Weights of a small transformer language model.
Size: 9 layers, width 96, vocabulary 2048.
Architecture: RMSNorm before each block, no biases in attention or MLP.
Training: a variant of SOAP for these matrices, 148M tokens, 2485 steps.
Each number is 500 + 40 x the weight over its row's rms, rounded and kept within 0 to 999. Layers, rows and columns count from 0. Numbers have three digits each. The size before them is the row's rms in percent of the matrix's.

# layer 5 attention query, 96x96, rms 0.106, rows 0-40, columns 0-95
027:539515553528454550484551483496485460462439480549487449516595530555527452425497482498577483463495461511518520470484442547531465466470525511502524501509420529501484538446552482502562475521485482480521522480459463527470581471498573554474548469485555504474471470512503515558588477499604549576
034:515492493521517490545572548503464456529436456559450476466491491474512451551558441540459549554489525521419488486478455540537516506528487511550479568471523472517502541525481528506474473507533464537394434571544542485448436501509586500508484516511491581450506475469577492480505528540466557580
034:462562490541478464510472525464446562551549545491513506471560592501469474467470460402505528561505496483483492498463539575483524541525521572410527475505422516511476526489513519519501538543530605556502555564506471417486533563479460535501540480479496543539559520514487522487516545473530492447
035:475499480499466479531486486507554495517555524450427564482417545477541565472506543461468421522518498565495490504480526500485446462418514462503500513539447555453489489498540551540553497468529482484536464487570480432591517568540471471571505491556523513496598490549443499490421487458517488468
053:486437547422511494487473488505553442478507538487446496492468499419469554477483512481468498485528508519523508467461445514543494507487475442483428503498516581457456455522515522507519519504528514485601478477538525551547439437516456574553472533506516458471527513609548551471409429462508464562
061:498443573492518470477481510494521464474462537513416514485507539447494564477487460492466515499569519462545557499481444542524462497523474483473471542489496612471460461545532480517487468479510510568615511513528496546530456425509452622542473530530486499476477501551553525470460445433479494549
126:538478483529572509530485452419492535523504413468504514557495530499520544523496589427483471498548522428532493474526443557497469522449519506535478546534594505470566493558505515530499513519488462496548492589461527447512469494458537506525507523537460558580522547448446523528511511506493508612
128:488460468525520490446507474512485512521579547507501480515554470518537563461534479443520510548501545493468514478537431404453468506508538538480519553510481555539476498511463479501467508532504505435552491550452608522538522435577522495556557393487445492478503485472489393539469498468561492527
026:584547517473464481466511410469451516566451499467527497471515512537549452529490563499553529564502519512513504500438439503489465489473505481503491460462489487477467476470476460521515497515515524491578469440373526522454567426492507532571551509463465548534476486474602483448573519526548509520
030:481466484567530459517537540525504486519500444520495468538582455490572455447505521542531575494477524512487504474493408529560470528519484454543481551504513454462507553544486464507494440511430463501422512493483550489463477467466558521539440576531543518561448515461514470545560582556515465573
042:502495511401527539479509463443545498506514485476476512501439478562508520536528535501471464543511523549503454461470556463474549431438501499578446513531504539511574447514517510513489500504547513473529423469556491467539485467513454473503457502526501487504636540598513503445420432461489458537
047:528463530411543554465553481527504480503507478442487577513507449539481489513517585526489500415467491520490500500504510435462553461494509475536429503501569554444483515520508563448448481514534497483486478437538474567539447527507512533578434523474490365490449479557521511448471470497467490504
037:513448499518531539486464549538440566469443562539473563485452484533506549454458518474463468552474420525511466525521479469531501467494467511467530488603512514494504568471484401541532528482502443521557484537457522487467499513493483606411435490480477541530455510436492549520515460516570530494
085:496502458581507533510521503490422601476511528515577552517526468540529427510513525527508475519453450521481493540492560477457528434492504542541548496561507465517541533446524485523512524503501504489413497512476521434483538565478546434422478468509457529541508528388451490518556553531506498425
126:514492432468507514467519497546518443437493490498499458585494603528482483488545584495466534514479438540466464471436562498578524585446513507485422490534525472483447518468529549460477487544438487425527494502428517548514482528516505513582481457465536504517425528539482562457524465503518474502
117:509494499512448437464455496554533550525466462427427447507499467445477528485442512466434517516447547506481447432422512475549487474509516498519434405516493530481400506529519506530451565475576539520502524454469482518481511478569540460441512500526459451469554473470461536511420472495488539512
131:420418439525509556456507527565571520456553429546552432517513478551503501507516474603423529514542539478547554558521465515476479506497498481535462468480533488449491447498547501514502510474526439463525551476479519498503506579532457443427539517553535552511464470494503472493543494470461437540
131:563488517530464529457436475486480426423491494486507421481572407449467476540504462430454456525411483466500568499580508522477480523462490532495477535411461469523514537508486468473449402424502450526526502517526522520500433484525501518479476497539553457514533479498498445465535490564493527486
134:557445482539560466529486487516491473537494543472493430539570514543469458475419484530591522510524520514517501569521556562492419499510416537540499524501492517540496487529508486514443484612480487549504539464478527559465508498520463455493420460436548540488445533489524511587484502437533469505
124:519572462500534522560527523456506479501563451472476488424497497517494460480450488492451456498491464514506461463426483538434535508510552518538514509424534525518522505491493615544538453502540487464519458454525563562456536496511511529492511489394562507444480464574522464550429527505415506542
129:422451477576520461453474471488525474493477533466485483499415514465604485413523467471482505498546427460475499522527458539523556438461530442495495511482503435509552504553458475516419464458527484478510459498572460544476447564461473491513502457418486528488485499516435526535498467477492441430
127:482457526498544488480532466536528574436537489442440494542470489470455482431526406488567436529511502502530516520446484430575511465488477545494476530423554504546540519577529527429555514485431439537437508468464422470489437484521518523502463488453485505552494498485513477494445488535516444547
124:436528567447524445512465533469577543541520514480543528596534462526549486497463514557452477491499507424520483519481529524573552508495537547515495505505488541526459492450499459458512449481537568573556529463547509473505454478478596465497496462482471446474470528542541488459588542449546500563
127:542506481556486465486599512431471460425547538425511520521480441560534544553487446484487450516566540568469514483462480495559491515539499517466486467523517607512471512424524533498501463461573523475440504543492518526432452502442443533441490430528496551508502510470529514476528512501539440513
125:531544522480487514485553595490498484434535479503457582566530519475431504513452516530444494490556555479499496499533534506496522502500469418485513495493468444492583512513486542529513430558521511516534482495409570461558571472515481493442449482529450431482492479536486495529487411496431515418
132:503582497453539517557446517497518421488476474514481446515419508540450548445526499459528490533452492451451506468528463511453522470460481474572418474490504518549533486508463499436560501527544575477460520481418452436448477471571465475435497459513486493451514456494518491517575534450541460452
123:520460498533515483500489417527484547529552442571512512512454480432470497520394511469539442500502406490479564506462491526582555464557465443534536491489448515508416513526580504503449480519533508485444434519528557474544499492553419507479497462525446527507486516501557527431544500478522514487
128:511455459481520507495437526477533524491506495503464537471563481483536511446439556485543492478520503557462528543528429518530481513540450438481488410508500493522557527535443511506536464439408494519513398505479478596476462455521574523440512508524557492483384534484486509464560456455503481480
128:542536409517435516560545443496512493554442540468522493450523557489542460525431517526548531452539505518529509566510521493521498528540535478495444571519583583496564549468506426479509469476557542473502536451557502496496486500565513503528530495526492520616513452536480464543491453530449502471
121:536530457535462540529504474442473575445533542574533497539468457461551475538529529465406547461417557509460487480433468504483478519491516498540455435551457528538513486509498473525490494502437495576499468433504487519424517543506505513524405519464539462589455488489523468524490471413493479506
121:419475490515480424497499478414481470495460539597447537496519498437458532538519464527531521446484519456552431527499554492497524449530530476491447544435521592518456505507541528540519504445514468520505499595411484508481474468484485470499474492424502439483441457496428483538526518488557528465
132:463439520510492509516514575527479573448464522466491395567478535543476436525505512516519532460552505420440502459576444547478499459526519496464474535542518578442424582462513496502506493473490521488509475536504512487509462503509486603516496563488519422451492492430519471507524472451439470520
061:514523514488588536401496577464546507478466542547523496549550432477515520543561552524456494471543507471478469495525516516534450444457458517499410520542577535511502555504500481482466471518503493513529502481538508463502548472535483558375533550434555484519441499478551452467478536536452535487
047:533568539516539556454484562533543502482490548559493524509511407476534517566528537515476460489522449511492461480550495516477527461452478484500447517490557456534550572522553483554517512486508502485556527515525483417492535439508492535419530535429603437507435490552511423481495475545493553539
058:468540476524460489589480517505498508470514481437482496493420596412517486465510504508538502547495503546509516450491464527473488585516557467471555489502462544504456514442511522489549471507429473483461487514457531474519395531517465448531509472613541520487576545467480520572479470496576503534
071:437431496460449551505511429508476488466464448509511516437500407505519605532569487527464506486500461457499474475486539498545499480509477480559442524550543484497550482518505528505531547434538536528587503483524514494544398438519485484465424457501514492465520517601520537500457474566503496540
058:504580486506513487470451558521501498532518593510428432536475557495462397460450535475547495501509535597539514541513473498464522504459489462477586444487445528483471522498509512512526423461431452472478507515454501497485566569479495486445558550554543493526518477409472514529507515462510517467
077:471489480577456508521564435489527572540475491537598586484550434505535495549499479530444511470456431502488491481420574447557513466525526508525531503566570475542481466480536457501511522479519505494469490503558524462504484538504518452567537441501407524578453544515511490465520553509488493511
119:572460548585511506521487445472465580486517487462486440467562404484449523513439470438514466526465501474542519497526485488447430523558504597508511594458533554529502518520500485509509532495504430518566526499497549509521464451508542566514490507486520500526536537474506474548451524546533542590
120:492543507506541492515544488439465449428501530425497488548500457515496500511536432430526426492477476486442485427482481488565538466481534527501478517477520584536488590467537566441497447462514568484408455544485531475451420460541492490473479409495500470480492484465530464461550525514532466471
033:520482534473506485518505454548501478522519505504453463554498515497474411425527501502566508521512468475398498495436495522437498551540551472559561485436421500498484483447461482471491469515468523509463446503490445529447473592439556527538473476593508541449579514500461508515522458430519439489
# layer 5 attention key, 96x96, rms 0.119, rows 0-39, columns 0-95
025:479448458512559438475461515511538498471518557534512483548494529402484528503469467523439483500520577504488445551498471486476551567447555521428485528537538417552515452503401546515464606544484487482469497455512472459466487505481456518437506476541455446543546507463493527488465478478425517487
031:564507535462473514469529602496514517466512499485505447569478440478539540443473502497516452550462519518569438494593506417495519503423546489508482418484554493458491469535515481505498532456441515511489481477462453517531528473488398467488522521536526445577500571498486446465446451480564498484
034:548580503447476522458524582530497489527513536490445486537491476471505551494489393518488515502458502513536557474555413533490503514458461438492469458542561578492543472557554480506461487432455519465481506546488493483518547456460456455456542596500572487523440500431507486485478550493496560478
041:489494535510546507538446455487549511557475513514552512504459535475527442530490543474539484501498576488503494449511464453557475582484520561498530482500437485522450472425453530558590519552502515440457515550470536478521446547522480486519504453446472590404565512534506479531460457578554518488
051:496404535439533478521455469472509470521462494542490601483503525482498460508516486522494414462516514514511486480493505547513400522456491503539465424451513549527414494497510535502493506512421527454538443475523482482550494450524457541517536567527372540455576461566469483475474496505493507477
127:500398537452499476488476451489484484510475531575495581487509485485529504546526472548461419492539491515483458499500494541500428499452457494540471404471515589553412522480525556485490511538394505464522443489542483502550474458514472510502512565495425531457589467571481519489485485511499510504
119:532507486469465533542518485444507475488536525452543581485542501489528545418491494509500499622479505506521545540506474498503387578460483494535487490499530564493545507510417553526557533544477415533491483508509560502490531533540432432491457456502500514524548553453491464458474491575441492522
119:433486495500449458558528476533522584456504509471584444502519447550563542458452479495524544465490557448427537498493443501503509477488513432473505496574514551524451503503493411524524558525521463486501474531512539469499523497450466526555551519492455420469448530503464427518515443519500590553
024:536454487461503474460444612514463447465506485477532546410469508484471514490489455502462493513489488488521519492494560504463525502463474446511519567480485492539528565553481503502485555432499539504516511565549526511447526504505538587448485488456584534505531571557506473414459411492404494501
022:589481473470443487447487463472505496470480575502498554456467499486469488504479546555475499471490492501474455422539554507512527452559509487502513478462553384520474485487514536457483508510544546565514427454461531538469469411506514517439501379504493451494532413509540502552478470496478456457
034:485504509528498478500481427490526514507507538455568483478516529463524554503503542524534509534554528445477464464464420478530405553544501560481496507529412494492424449413441521499516570536471494475484472564463533523537468555555485456548503458437475528469554511491492548548505533593525567477
040:404402502515499496583451446462519447426476450496526532447520504497465497461538576475494531550549453425496519514480521471481422507520509558540482489452478452496483552519497439501523513562479488506511465454457541487492538429518583565493501458530436525543520489548437504531528440526519492496
049:442520468453473492544447527535460460482537517501476434507400493487469527507475480493458480575550531568510467436500516469517566528507479469501509441528527541492502506539531500525548507416450478400495436485479490520516491433467439465495543504565478499550579541466491529451463543491532511611
061:506487514466476468545472517510416503559540518532501509514441538477531503515482439520490435514536552498485489504521468472507507594499496499505570420489465572540436562491499549505522546478388475425482481551471457552473525494496447490522569539495460527515596476427470556451478558525510542517
122:495494526547535489465474453480413449538472490485511455527475521517539537504413508573480429506495523532516467504491535452530493532457517441443472470509568488532462506479446496557435533568397503435518506518466496433488445540507494501587521456520496564489384464512523526522509517424506516518
116:555456512559446432475480426490527478518454549462480467530523484506527521494485542473490506539538534485468470441500483494480486516507464467534457438515496533504442434496505492521493473567539476604560596402496505517502539452581543466453490544507483541475587495583522533433537483520515549496
128:490397509519492573435561478518588449469495451501526458464462497530485532518455542536437515536528502525491483527478472512475375474465514520514460507475551514462516397537547443529506452475513485442443472509491590495511455442510548517457541544514532447498438482489523493533517431501484482497
129:560503512396538518469503472537495476463539511531449574478556481532521465486420463442457465469492472506460609435565528526513533524467497461544486588457536489532465500425544484551405474494467479509492544485476508481475441502527467479517502512470465429509549483438486503526506437513523560507
126:507490512544506532489589416486461540506538505525531436513455486488553438559468425521531473510493492465486485482491534521452405555504525470458537484501494517500544536479520442464482469537515564512435541540450483535525578481450523470516508440451461522565524435516489610489471494478472571565
126:539484528492473489537508514486515579542473502546533529481460519512458554526468509514481525500467463521503453414459543481470531493497533555537483552479552532535473520401439546520459441524541484455497505489563556475561510522466546546403390461507507493493434467492500416452451483475453570497
128:491463566549489496475450536483442472489484534546408481470417482501590565464483545440477510495513460460491519537475506527534485444493528526516566500539508497456547488487521534444455508522537533555468454483547600505553517604518476534514481516459433476564522512466456475489473510583521451465
121:543500511479495520484490540583489522455612517565403461548500481505477507493435562578539496456447588473481471509492500486577488575492460588506509510548481507550501452490518442497563510494477537519494560511577520557474483502520507537533424535524539480542464526494467456520467546470513496524
120:542466442555503563496526500466507552519507497454502563530524451507554546525537488522430434441537531463502466520603500477467562438534525535505505508450513478511466517432526458493582447465467534483511558482485500514443499541508500476502508545535408481547479476603545481503429518546523433477
122:500505546467437449529471506450457467516527479484537443479531487564474533524506487498546531544567577508516546482438475457518552513476519467456444513478526569456460474504508501470454440470470518429467602566576487544401515512468476557461511451483473521556507542491423526510489478542540449515
121:474552513467455563441496431492496560500492507523495630497430550519436519450458459506459523536517525506473526503493520498506519487463545441495481459532455470543541509570594484481516535554501486469462533427585493484466585525465508428446457488502500483446438539511536495537528464471536493475
127:509481471544444494472459504479497477425468480491441455509509576471485524487514538524545420488533462469461559456528450515437506515427460484488453527492518591523566525478485479454603522525493514463533514485525512468535470537497523484441428523429427444457505474451560540575503585490518510501
127:451463464526517532525498443452463466447525511496494505473524515507435464391493558469524465525458462479534527525437527505505559424506538462465464546538537471471473517472571438507566444498529490488504528499549547478516487457546472474508482524529533547521527579610439508489516586535450546556
124:477494552425471448482507453504561476473488495500435481478519414489594496467488415565527475498452413545502469528494453582505558539497467487406487464493504504564570464503486530517528482526502464520437511460493457503515478518447535507461531499528493547516428462545441465527545526579492520470
124:449563490497496502519523488503536553486477550542482492474414511511512483466518556565494527496532501420541465484569588491567464455481554489591454542413596533545492478518456455503537437540524507509484474477487456529493490481490477529536527440475518541491538528434523492478519440576557511438
118:521527479499477532555458423460475499490549510471439459562483426483448553527537491453459499481410486510432454452552466538514518445518496464457498556508449532485497481561514517512530462536481443500469493525433528528535544479484537602468540427507509536512524567526584474515517444425530466523
121:558508497572492471459421478473493517509530457547519491478526483531460545499515518514524478533535474482401552559493521432515528471536505443530524424421536524569521495503467524526518512466542498536464471555387489578513530514541505471533454460515523451444478444538396478464516540470539463520
129:562496525519416461518503496440497513528498487522520526585525527595520430511512522531513523574503410552507445494496545483518549531467534456497601520444500583457462530541491494484536539501475482561477510476459554497463480519509491527539575607443556446506514465509505516516530497484465464456
042:383513492529518469520537541435504518509475480541494460495526502519497488562505493460540504573491435480494498467517590477502514491503513505472576431543518542576573437513546505451518550389474540536493527559543515487479490509528469515482492566476460495489461486594576493424473501492458492541
047:449503490574474435523521517452515531474455497527563477508524564499465520483516521413500556548534508450494467425483556514531526527541463498480515436604525566499548514494505537464494503459512540605530569515482537518451452491544462532503537575504493581547476528498580495497479571494490516537
046:556447527543523424503517523568498513474481468542468624474534466477467539457459415488476540467507487507450540550482507512538508465501514522520528564426497504498462486431496506489429490497525488530453485447508476504495493460426566431521519506521542493435433496499405530557520469475502454420
063:513564521555521539451554456518452566507498508501561433504534537488550495535497480460442571501495486492514430476494490525497578516453546470479461522545552576546482450523519545417544469484502513543535466447507488537530497500530481524508494536492482544485455532478561517427519537517399493620
079:566461498455530441524478531459514482528474528519437569559448508531465480462495445508583479557451503552434527440522497533463402560486476513481533509477483507500562532460494499523436569534482515497451488501513493481498514501402503446473455550466511509494544444453473478537510476481578533398
122:483569423524510540497498515502548513513470510471510460504544469491460520483568545459435546498484468490515456510514572484508526398547510529534459577485546466446531443494445504507504413469617487566515524452504476505545507512517553513472479400523570494535448553536547473486509447498492474523
118:514504489425482496574536470533527542490595514562529511501566438547512457485452458506494533539495501523490551467519570497518464593504499518540512515532509555514460505455451526559472440479494462514499526504491508575511525489529463518505492428514496457558562507453452475467474424539436583599
119:545539540470455422515442535442421497489506520490469497528573539535491518456466502485554477517496523471460570435500467466554622501475527472454479552458558567507472501443476454490495476511501528492493609526546522475439469571474458533541435551478467470542479512492486476502465562485527504481
# layer 5 attention value, 96x96, rms 0.237, rows 0-31, columns 0-95
127:444512489546506517422577493512484516427524513486485533501498558596545496558472503485565435446502508550490481503487443499540505559486537491526510542477445491526507554563441539522504477422546462539507499525523532557588521563484463567484498479506526549498461576556565551482547495495530569498
114:511493486441532492494504493528485505447442445566521479489457521392501457507492437473465419527524563506531466493499552441502447505563501481475584482430500527472541527506502495507497573473538481501546606481508564453526492455492482566537490440522401485468532535485500448506542572507536482469
122:476495479506496505487486522470524420432451477513475625499469525496548593485481485458471523539463534464553400515443541498472541534494446443513490490477498541486455468462475434515495476437465536534471466444498511534503486490463535525536499419537550461539498503455551561599500543509444529526
126:471507481505427447544518480500440472539563408566514568530532569476502513459490555528502459507473552512473457412478510475520392444463481543453515559555495500504488529460475471427483511479486530473505457558456492525480520493514501446526532492441496460458486481528530462425548486579570509468
129:517461460453434452473533456481532522494484527483525500462496471469421537473388584501518538477550460549538558530520490453520496454484484507502536515502463524546522454467526580492501486448530511571460510476489490472487492543437552507612566468426489544522477490500546527474406537450538489520
129:511521492545474476505457472494462461459470508485560541387432562543470421538547512495494450513442539519506484574546448537563470509438495536533455513507492554540452472514574483543490548494521477565523542503457503524576482527428559496496514473488457466565469461551460451477512492527438460473
130:463538463467538416517418450499533519532478545499548469477538564503547463477559467503494490490456527512485516546476506421425490478536496524526500483509473547530520562526575474435439476481461488576478529473478574508519465482558473555489505498504572503541413464503476498590410489481543478462
128:462460543505419461428497408521459445448565492506544452534451483496485512483524488461548546521513489464522474480453517513463523489486448610503499490423516485546416570537530461506557484476483491522465487474484441449459483528511403491449501469522527453501453506454568460454478516516437483533
130:511485498501469505476475531512562432569555517475524465541479528520480487544415484503458533495503462402526530503514512519434503504497515428542470537547418524523495486502503520523559498406433527531522497509512486447563460427447456506525437472549510491556488469512463474432541536586544418483
132:489425469435475577432520531432525506516504565547541494455485478509547537482428491539489568465466517479440463466469440495551536497463463548496452591436440456474504609515524537484539504515506555494514554484427479502524520502520440510542523487480479557449508491493443535510543519499503431521
129:562520511524438529496520489539524510434492548495561498481520541471483575434482458448538525475470428537560461484517524460558471526522510468535439468518504437484493535524508486496459486483471553457474486529495464566452486558552525539471478567491469529545591424520487375542568502457472474482
134:440528504456536545545442448574531488469456473609517464523513453516455565549520510516532506471593496531500484543488448510481524579477480438447499574486463490422468492444444474474490451478516464545441546453461511493516527502515494425537456483448494557483518477531459465470448512488448479454
126:547479458466531461444417511591477517546483539461470478462546531557450520546500465532485475489514527429530531510540528546557500550477523538471470429527455490464467549515441539453510483496560472465412435457520575489503477571454435505514517539521503526527535507583511481586509488484498531538
129:489479525488528506523494504527532507481506465562522508538495632524495507435479468563462437500535449471508529405525473487505529517484417525397537467520491448558447462484500472577445477520588486529528510533546473511521536550549536524437523480530557456497507517545501510501458470555508416508
131:478526519497516447469511510501505525484576489457454463429477511441449556531509492589483551419471506500586482384502525470499512524473544475498561530479475518445508510537518484581461534542545436477531487498426488564496451505524452468473467584428463537546426480482495503526494512546513500520
126:516437440505488522560481431594469486557489542464518578467471493513454465493516556562511547499547540497459492423477465538486556482469503495459533471492518428563611521491452501461442469492528488534527554587449530483471453466563441508494490530540488486549471434480504475558500500513490529498
132:527521483482540559498541484419476447473513454405481460497507476414497500439442477512537484485622475504514433524520523514538544472481506572501510506571429603476497507528459481511479453482467526502440512473536528484557503414506443463491499477487517461466494432545520424497484485471548494512
127:517494552529544471565545521548526465529511371505482538431514451524547496505407509551558483540456494455458480500488485547551514450540458465518478469552496498466504545473518454434463445519506382476511545446467486467507559532469457518499500477510520508518570483500582485468506523476466435489
134:491511580470479536551543486485480484548510519557490527575541490524491483512539440467505537418456525567517528526473546500525494503418579533466463414533485479479514522467511488548555471496616467516467466504491487468547476451550525481464577436459448489474506458500531502512493573476551413508
130:499532589488516520474513557541477462461502585474443531420428524516516510525479553503480526620485505510479589485493561502493496453540482533432499481483483513438465542490437492434576524478474446509520538519424460488521501445509563477492531479477490502456488512564493469507434428510484561510
124:524495491483619474524527499426458622511498489461479453429467510619489547521485515452496472511477499535486531446485461506520477508511439446512495519524452524507466499498518472536531514446552598494461500454499465457464470436579498438533515479532489502515466495470574445491536507543468457473
116:525466466411615466493544561516522529450482448516475482563473501493449579522541497447547501574508531512563500465518518497535509457516509486493504512471457540486491472521573575510512496567440488522598481510468524485466562526443524468518536471456517439491500448573463533546483467576519505476
130:510535478543444491543572535510563559487512508501406482443538511491479526559545454498476526513502521526496501481483522468443513485426500523470490518520558418517502525478592552522505524517488481509414538443536512547502461512515460529616520475570477449475481508514490573439579529512520569455
132:458516360441454501481531494518467425499481534510487540487440463465504499534477420513619500514461534477487494501436556464482529503548534485482477506537554501481505472433550548597520490491512545575513455497481505460532512551564513541492517561481481506480523493501542512447466432527530445516
131:521506505516469501464461530517510524532505507575492493479483515502579449467549472486518527544506480529495478456529484502557491438563569518460403565459415510501511425544461523580468495478495476477572489473487572424468481528496539414507557472550507456538514445488508521485451594491473565510
129:511487561491535514509470551471402444508478482515560458491523499557487575379558494543486487538489516492596480499516484503524515539576521500571572551501508488556517463438561520512552479500491485548460521551534481511569535497497531499524540570526455517473527489464582512554483477468524550539
128:452503481511477491532469584457507469465569487472552472448436428470461492526511492544468407457475496441502560469448477501523433443484466496468544470475557497521517492509426499475497470433464487580502508446516524446378575504559555489529491507509515493447503484537522543546530443501466514508
121:550508538489530524497457512560588477485555547483468473508547490555463528433536507528582419492472532503474474474463537461490476461475548453555490522515494494497512484503449517449444531492511578551472513474495601539466504443424465425440540489532457508497414528465535528483516463574457475534
123:471420522441497543532467495473466556593477497504399502429534553488478519505483512503572499519563515452487506535504509493518471505423499503513511528487519537491524571502472428625484430485429483560523449499466495486491478511493615499487539502536495484503495583496493513457478527453436497500
126:520534539418489482587510474426541498466462470531488467515423581491530515465486431508484549505531498541504526487533495553500517478510481558564497460517560438513517452430563518477483503442528541453513468514388593530505513470479458486509444565478551510529490573533491516483575512480486527513
131:521539502472522489485504490434518521513535536546554441464493504430551526542507565533576524611455545476463530563542557520508551522427514487518564491457448474454496453528477532503481462531523571492526508548549478544482480521517514520520496539551450423483467496563581465527569492553499550463
120:450558492501461595567512536498441482523465570532490446470495465542489477390470462508518492502501576476438494442565555464411459471484487470470477527479441515513477477485472505473455523502489420515502437510544522571549482489482515489507501607517519563501474451492493482503492574513473457456
# layer 5 attention output (transposed), 96x96, rms 0.218, rows 0-31, columns 0-95
130:509519532481497433584500512543519534626518543506505511521484517550520539540599465521535532469483490526509526530527495479539456460501485518549519504541588547448536482460483524492479419508506511466492476469473507545493517434492481474494528513487473401439509410439434490424505532468514416527
116:405494443532543536453494532559483471498558510521532482478564479500530515509447504488463478466532458532502471571437518518520514520516485454489525516490557603479492476554480484549561462528474512460469478553523468522463578456505407461392563542476487557565466503463542514495428464482492523523
124:498518499556508463496502540454486446456488529536514503478503498521511446474543534539481507562580537550453537485530585457540481470568484518477551456500469526560533420593510490514488517546519503562445512489496568529564462446542521505503594565475486510477436487519461419524475501446569476545
128:541492595463575477518420487553489523477480485567577524425478477586480527540490566501457498470446478501497491525546431511539545524490428461478495455514473459459514532485462471501563534456442472475475520501489530542546491495421560578476507529473574514540494454493492475521433515455485546475
133:466492545468524534460488423580493446437555533449491498514459443465489533506541473575544538486455475465478513477460442485430480496447517499543492550508425469437474446502508508404521527541527512558472509561502522435476531446534554492451540472553520482419462422495542525469506499483517526545
129:446493505413530563516561545485470514512578563512470467517480472517465506531567522512548478469487462492445520475439573467510474423506500499452529405476435463458513441518415489514537468543513513425479511434381480481480513524510518510482482509468492494534501532451546494454554483497474477430
129:521524490465488580498546513464530471417557517472539508454457482484540461513451572409482466489520499517549520464546501442531472528469469560524554511517541436518562439540517468503527563518520504435489480533544424509487530545517459545525494471392500488478549457451498516433550471508530492583
128:532519487452456554435475493473539508489489549557483500494500530462562499493536567457515482483570571515530477537428529502471438495515402386525584523544509502454535466525483553460491472500449523563506514571498505503490465525498583472540509519461533477511548445579480455523506516529480512420
126:521397469427461545526546483516494460425484469502465515520525542482477504508537448507504504627461513511512485521528477478516539483504449534508582475537485550452550559498538448523475491619496469503482459551475500574483510499523576450486429479499464479482506509463559443506464426500497533474
134:451495451596596526576558488618500535543457453511478495560504488476513501531486537527493453592489479578524478464456508496420456477484422505470510457504587501427506474494556563448458519474494458509493505496504496510530541542456540480493516510494490479447470460521511519543517482474555529486
131:588480522536540536562427492483574531468479508440459523533499485533550503459569522540464464548519487518478462470504592482488470552516547452520534513532499523555472505492527517415453510513493567523521487474493504497514515477456455513464491469501544464582493590409544528518572539499465571437
136:483493516551529471502519578605445445576495527472519522514545569478474489511516465451422495521527501430502545451506553497473482500497498473508516559540508401517450490492503518503538502523533470494539468468516559450429456559507575514495555480439494517463446498447513488443447468532453598512
125:556548520490519488592570497403456510533522458521464517556508461475483449454446475485501544475477485460536493544515534442409506536498495476548506469493535528586516482471476503550468567551474481444562536457510467537450456450522510412510577484526470469498534432460552517493490530506457552481
131:534479472472501479569463452445455511532530488477461550449501473589527557555498558414477512550569435459559473466501506527486458451502511502481474480487496481485429570522399466510533456546521548537533472467517462445502502549496482458498541535544485545496547455491459424562454462438505518512
131:441422495532438519572510531489517481548447458527489515483511395545417484507493421451497443497522495471509501484526486491552527528507474398418521530501490533474466421469494483426483500489504570504514541527542441459539466456475575473490495459495483496515538462491466605455519496465473507525
126:531578508556499506462501468561511557484484460521447502490509499523473510476478492483463534476492503467467521436530513554513415561573467555473504459538519491445485472517523504553478558602514519463536482490520377472491457524458518576466476447517555507462599455504559501529465525497439445492
130:482494471519485463491502574584481452397462517520465519498518470556536515515500479514512596505453515475548509466556526508466538521492449422522496503490560526535545545488441515439491541505515456527482600537495544463519549504566461491495494528497555473564569469437516530495477474598459445534
125:450590538441521493519509514520495460538484508482480495477480477545472491477520501506472491468456565481448460471495529557523503540469537528574537477445523568466442493535500600526545547525566492493537488510488555552602430598527472418499513468496512493543519473498456499554433439515489535446
136:519500485501572498409514557480491496509543465430496504490501450519430521469530464452550503519547476560532487544516544522472513503518434513513420573536509538451472472464497473426507471451495494389516544500495510487490470515462506531609512480588530491512504516478564412536463480494538566545
129:412451525452505542459524511456478474529529495498473511541475558532561501480491498490497531433478469519510471485503498530546542504539475516498487542483490456584517494529570544507417471460515506452517528499463546513516477604436571464442517512527520553554474387481558499499538571411494445483
128:408542501461526526535521534443515504545532468423505549515473521407532526531481517555542474539548470560459528505545509567502515499483476444504419474539489412493488501519473483486465468591491430541540584561504484559552492493517470567513473547477507490501489486478434536494455511511428554481
119:524486457491481502500532499590489483563517524511544463501475455536440519477437482600505430532567458459445484509472466472456582491519490451560511517532472428573516553539475447550453485472529530492531548571495496471512511546580497439496479502479505535519510512455464485460468520436554417544
125:511512540622483463533477481420532468497528494488512507519508498476457493477569551525547470456491537479456493557461490609496451445442507479541502469522506500467509494505507501572473530444447483511461527542494454435503554461435507490564447478494413571457446487439526547512445485450496522548
132:508553524566551588464507526552502518481553433492504496511478501604545485457559480522486479576502610530519518475453400435502471436486481529489446577485439513506550516532424464515484474504450520481530502487472493462510473455442489455473462460492496505517509436517453487485537455551516528528
130:511477483464555450471480478446477493552521492476465507550471507477468530575475522572480547505545522504460547524427469491491549517509456423468520376517487551551548530553591501468540476473533512471534448457566476413527518526515476513523484433494542514496522498525517474408488429514559485482
130:527517545506494510526524434535491454439467578505524468509516516567558533518432423466582501467560526500493492484444532445452471589430540452423406494478472463548482507537513508539513476512550544454517522545461480581519518436435515513521519446490506440512482535517454459530484490479491478534
129:487479463566469607470443408504454499547541460498482530480500458511518405541519474510483570499435530573457473478544477504578459486469564447531480486502433422556456529506493545534523487462501514470499478506547482540500518534497460457518563563468526520439524474550539466494440528525474466478
120:516566496496473485537517546492478497496438488544491553465557485485514524431542525549412507512458512560596502496481482520499501586451545442466499441515388486480499509487538465542465450505483494474472525503480446557525493567544517535525492519520491443485491460483557443385466492524492484587
127:510502511519568540462523576467493498494534540511532511497454424471503491504470470509474555438529528512529440423429472561560461482548517488427497505521456504506515618471479520434523510523483393535530520447504529529490454487556516485461514405477457495407504500460491500521494547486563468513
127:525477524537533485494458541516552553472448480491503522529501457515546547467521489464500514502488502459487513534489571413536508496422526563541536525486498489561480490492531475494563458460506442474506584557481376453558563522573550560457498551530450548471500526488437500516476483437517509416
131:545476539469590621556375501514510467479438468507472484508506552436457452511519488509467495426462477516482538495455496505451508550547454508458499464563548490524463505530469440553474444518499458511527576512477492467481486496489496467515449525500453465541492495534474556524468535483513405564
125:497523563499489475553508530511506487445544434460602457529535523559466550561436548520520590566463519502581511442449530498572516540518506500449503511535530484550444486559508528498517470510430510451453430507444452522475490503523526505561451463488489482506452457494476553511469553543560534500